Each number is 500 + 50 x the weight over the matrix's rms, rounded and kept within 0 to 999. Layers, rows and columns count from 0. Numbers have three digits each.

# down: layer 6 MLP down (transposed), 512x128, rms 0.0571, rows 483-511, columns 0-63
# up: layer 6 MLP up, 512x128, rms 0.073, rows 484-511, columns 0-63
down483:353633474514511492488540508498479474434499493547407543481533448457486468517508503619447508489528428415536540539542496483492479413519465550533545481583530550504532537519481450474526510513551543
up484:487487443594556421469510518480547585516553473466568489478520554476449441608536436481491443614430494444530553388395515466536618539470427491595474527565579457412589462492475551517528488464473487
down484:578527458551490458550444519468442467558440585568515485600501468468448491491554509526493529504439436443536503435505502511542574514450458442503513485503509549488559442594462510550456524484489521
up485:411468498532575539493502410534533477525471501497625512435471481438394539460507575460519559456486557465541473475436466440499564582545509530490426454551567497511477504438534430535597539538462508
down485:517442478458465567528445527540449572626511555526401455521456496507451451437476517478432574492582390476469469537471468613490469427425515467503432549537526504578463463536547459368419507608565495
up486:435455526628537454515524538507491446546476469399592447519589513460479504518475501556510508572525455396496454528376448524553563482519492567521551516513515546468523500504538504434417497490550534
down486:563489518480493486542414487493450521491470481229528453492537506524465527522458547513492472474494501471565517515456558521545506412570447530434457534437525504498492475557537449477480473453543531
up487:511458519508485486480476404478442569520479452516518473462480534527538539437444478527363479505568447520432562469484483509497599527539553600552568506530635574461544496580527419605498529637465512
down487:510447457429363472552484531487499398536477576482531535536561482516464486530602520467625496404452514504452454663497489593473410512573542640366467550462458491489471475459496612445540536398508472
up488:453538456513492395441539489603523520500474449487476416498515455487532541510542423465524486515396487526540533425425470599492482584576556515455565541484499545529582501493530536472461525492462569
down488:499399520487523542457451593420498515476519425531557506506523505507529478475549460472552497477524577496559434479487520504485549545559462478467504551552533484489543433531455383481494448420539491
up489:448451519449505451548490412410479599488619559492456494529504410432404531483595428436412544506458540429459470534550501465546593506448497424470471347557463416482614417512482587571483476506530553
down489:559416514439417507586579439445410410424484540599572472417481466495508584511566511455516532490544524535547560453478521543507510457456487498440463494509485459558469504472490449434511484542414492
up490:462512491483490452481556528457518544470514525529535537465416495500473533590520481479492484521397590444463504467490461506580566508515454565472607489457484590446565533511456533480433488514527488
down490:484445498508476574463481501641546548494424515548444505603523556540513482563467534432619543505407556456600513511451591412523489445435504427467460500505464535461488503481454430546529538460467444
up491:491488585564490429506532528470461485592580453527588465508530494569459501544488551469473494514440402485442421474473514536513514499535552591634466503519421465498494473590575532513609503503542517
down491:565472526491409436583496439538553501462561499380479520535517534491446530494575483548495495410513513503489474511476452465453481542524473522442496476452485629524442456558494537507488476603556525
up492:476536473513499499560417487481553509469553511537445501412476551475507483504593476413508514548504515492447518381532435514528570517436536526512622482521465539529543519523463457579513445446480540
down492:576480487575574489583531489502576580456455556447500465516520486583413439392502496468506475484501538551503466635443567475515465538507489540460526510416551543517468366492479474479429440549553436
up493:428469410455491478614404387477549535513562559570474501467531420502431492510496475549444542504449508436481448501491494495561481412551525513477522472455459489485622509454539542568570555582585448
down493:535454475549482454528511508442504425458472429476521497422451497492532530405445512464501553465637511483416505460526532502547496426490482483534473498471568484446478455653501470456562566462613491
up494:393484406506468419587446528538551507546501501495481478486403441496484562530524528432495557599499521447447488556443458471480558580506563533495485557548455613506542489538519575624449524557584547
down494:437371425471444455552514432475486530594597529546505577526553521473416478450540487462425401457485504461452475475556465507568590516434467531522536506540486558368543539565519551572547584546601491
up495:484452535573534524528492486543430543505549447426526594460533388475373466425650419511397559566487497472570451570433434469464486470560477432504492451577527522427534493474483514517470449565469565
down495:474529550439572519497426523496459521551502541481460398563525546526597495511528454471534412489508543382524640468543509503509489605539532570443469495487556516530458530487554516514453486479408502
up496:487451493516600565491522431559470489430505446532618518600482407519465431483483545548554478444532515526479371462518489432476471511443497568522550478449466509545515396485479541545511562588546490
down496:535471546447561420585468460360501559510623441475454509385531435467573454604513484435446522637526531540520576496532549511555488532531511508518539521492483520507470441462514564468492443504460572
up497:519515455521543510457534419574578476515552533487487640487501516446522510462552482397489456440545515505500532496480506586550483440396523533551538468453473480523485476427567593524536472531493497
down497:440526467509407414611452449477446495443530446527546433474515500411513546540539437686449570524444510413568497491536492575461538484560480426453590447463509512495463573501435449488514515490525454
up498:439519447516555406447575397536503487549565454481611478497445537521525590519486521440494497556505587433465553581486506485586589546476524527559540570521432481494538475522517498455486492475542537
down498:478614508557474494480417524586568491478540595558551471519504553442559449451509535405479507445507466459461510473544510547588570567526485506514458526445519514553565567420501605431561502387495537
up499:447401432414491471529398487463449438498467435541589521416471453508535531567595473492523563470503509496442605602477466492511474497510519566493484530565479569463532453544499490544452483583464542
down499:497444481588540503550537489492527536459562595522426561581504508542453516414413516539401409489469465476437490502463535505593520399477556503539453461513535462415576479494524464473491554573569512
up500:565485458464476421524587439455547500463519571532444546466481432397498556521548443505525472643411499442508541447503556610595489532550458541460444515597495390516577439574459541443515528491536557
down500:483560484444460546515430572553554568496453419527455481437454457567441523438461492368577522386520413557472492529457515435506534525486482487530541516608540497524540519498594399607487523454533493
up501:481523423535511492464509535538491430527579425546499475579405375392531474469466499517424473601624505582512476533432505562523593459532574563567546459510540479473472473552447545512517373464568555
down501:461673467577460418472535409478447483485481504503442476496478506500569516567540517388519476435527525525510521509502568498494543576579521536570511469555428563555474521420478420487599514510495463
up502:530483485543490491658527426516526516447486460562466510475587467508429456452563528495549516423504553543442529451504478493504476568552544457590456496521607557471541448543465544555498531589450489
down502:430397507494557451485458590564473459485462528484446488406425548455488508499498396457390582497521422606537590565458461469530504562437523475443462568531491398452491677434453465498509543498635537
up503:433508549493580487587534536545549468656516523546473511485459562495461433513559532486452501529517479513502525529463500545544468529534496482552476445448509582523496441487556571495487550560448541
down503:525567562451459530536538513486478570424596537502424514452566524511523532474431411452459477572534491460451510472445573497492540423500522560505575543518449512444472538469518415422526454469434528
up504:457523418505541492631525502496483477520558483466533437497489507517568545559577489536464483494466490437549463455433510554562489521555546513599574500528530509427523525407428462523625443531439397
down504:491369484512436563403438487455521545435547516467485521503492501568514494516566504541554463598521538453508513487518555516466523488432559530511513548550541438524455577441501484559530380468440526
up505:475473465535551523433469502523484511556485529401531521383378554457532574505505580434443570519492521597542402447447510433509544541505557468539596511510577441455496443494522464485443501525557486
down505:474455584404461504487439552473549497476539479576456460488520365501602461511512508466489473530450504558504492460596483514450515515436515453482480506533408471479529531412533458609529593484553513
up506:461536531493536488510478467527488532453527508574450621485520475490482527465529497527575511405456545521526509465439454519509436553483551482598457429540552504519478428494582529438616523519496486
down506:466674527541475458429465478531496475458450502586517503496500533463466445499486539600519471495497466505508495459517497478479421514535510515510472471474525489622400440461515583485570542525435529
up507:522420469497513436598547432456442484526532503451474492497491425600548474616597433454485504538483621570459513461518416551481565395520526518506540433556550525478499499615475528569479516556483488
down507:418472493428582422468495524471465470527520506505494530479483493494484424483489519548441570555554495606500516513596542531513429426495530451438518468450494459542443442484551534391486544525452545
up508:415410421576466543455552471543501549484429460457459485549424511562478498443520464508466388430507534448455469498453499539485547600452548506470624515552503396441563494544496533552580472493585491
down508:498535467470515547546473511392568547473497483575555479433490520536514408559419561465517440489500475525532577479507515421589557491508387487474502530488433512524489519484513387492542553523543463
up509:453483541529556425475543453483523443586530551484475457548472487529450513499458416538421444419472488516444464526502488532453530442530536597542496476568522570459499529559584565498592619499536546
down509:424358459440454468582466579521484461515434587524392575574489487440479518575591512387474460488463469540488538514497510420531465453496469596565453545493463476428622525518477463508505483479554527
up510:509422499544498453497482525460558544524522474599504545484506622443465466417493467562425459468490470489458532532478402528406462565465590489480500485529486429497536428531492468421575483573524473
down510:526473504381474473480534465549487594471481518359554446528499452550441474577464512531510652547510620577483497478396488497542458540507426490530603493523469481553495457522496414549445596457488460
up511:466459434474484530526506599522490538548510491434557520477510544533410494520445511465405474461467530570650448503493534490466544629425497599495507441526515514415483443487507493569623558496585444
down511:665525509546533481442465540468430551617456561484532517497466439529517538417498512574522504456510464526389378416539470483464492520560534525529361497450551447424500457381569461547496481445499534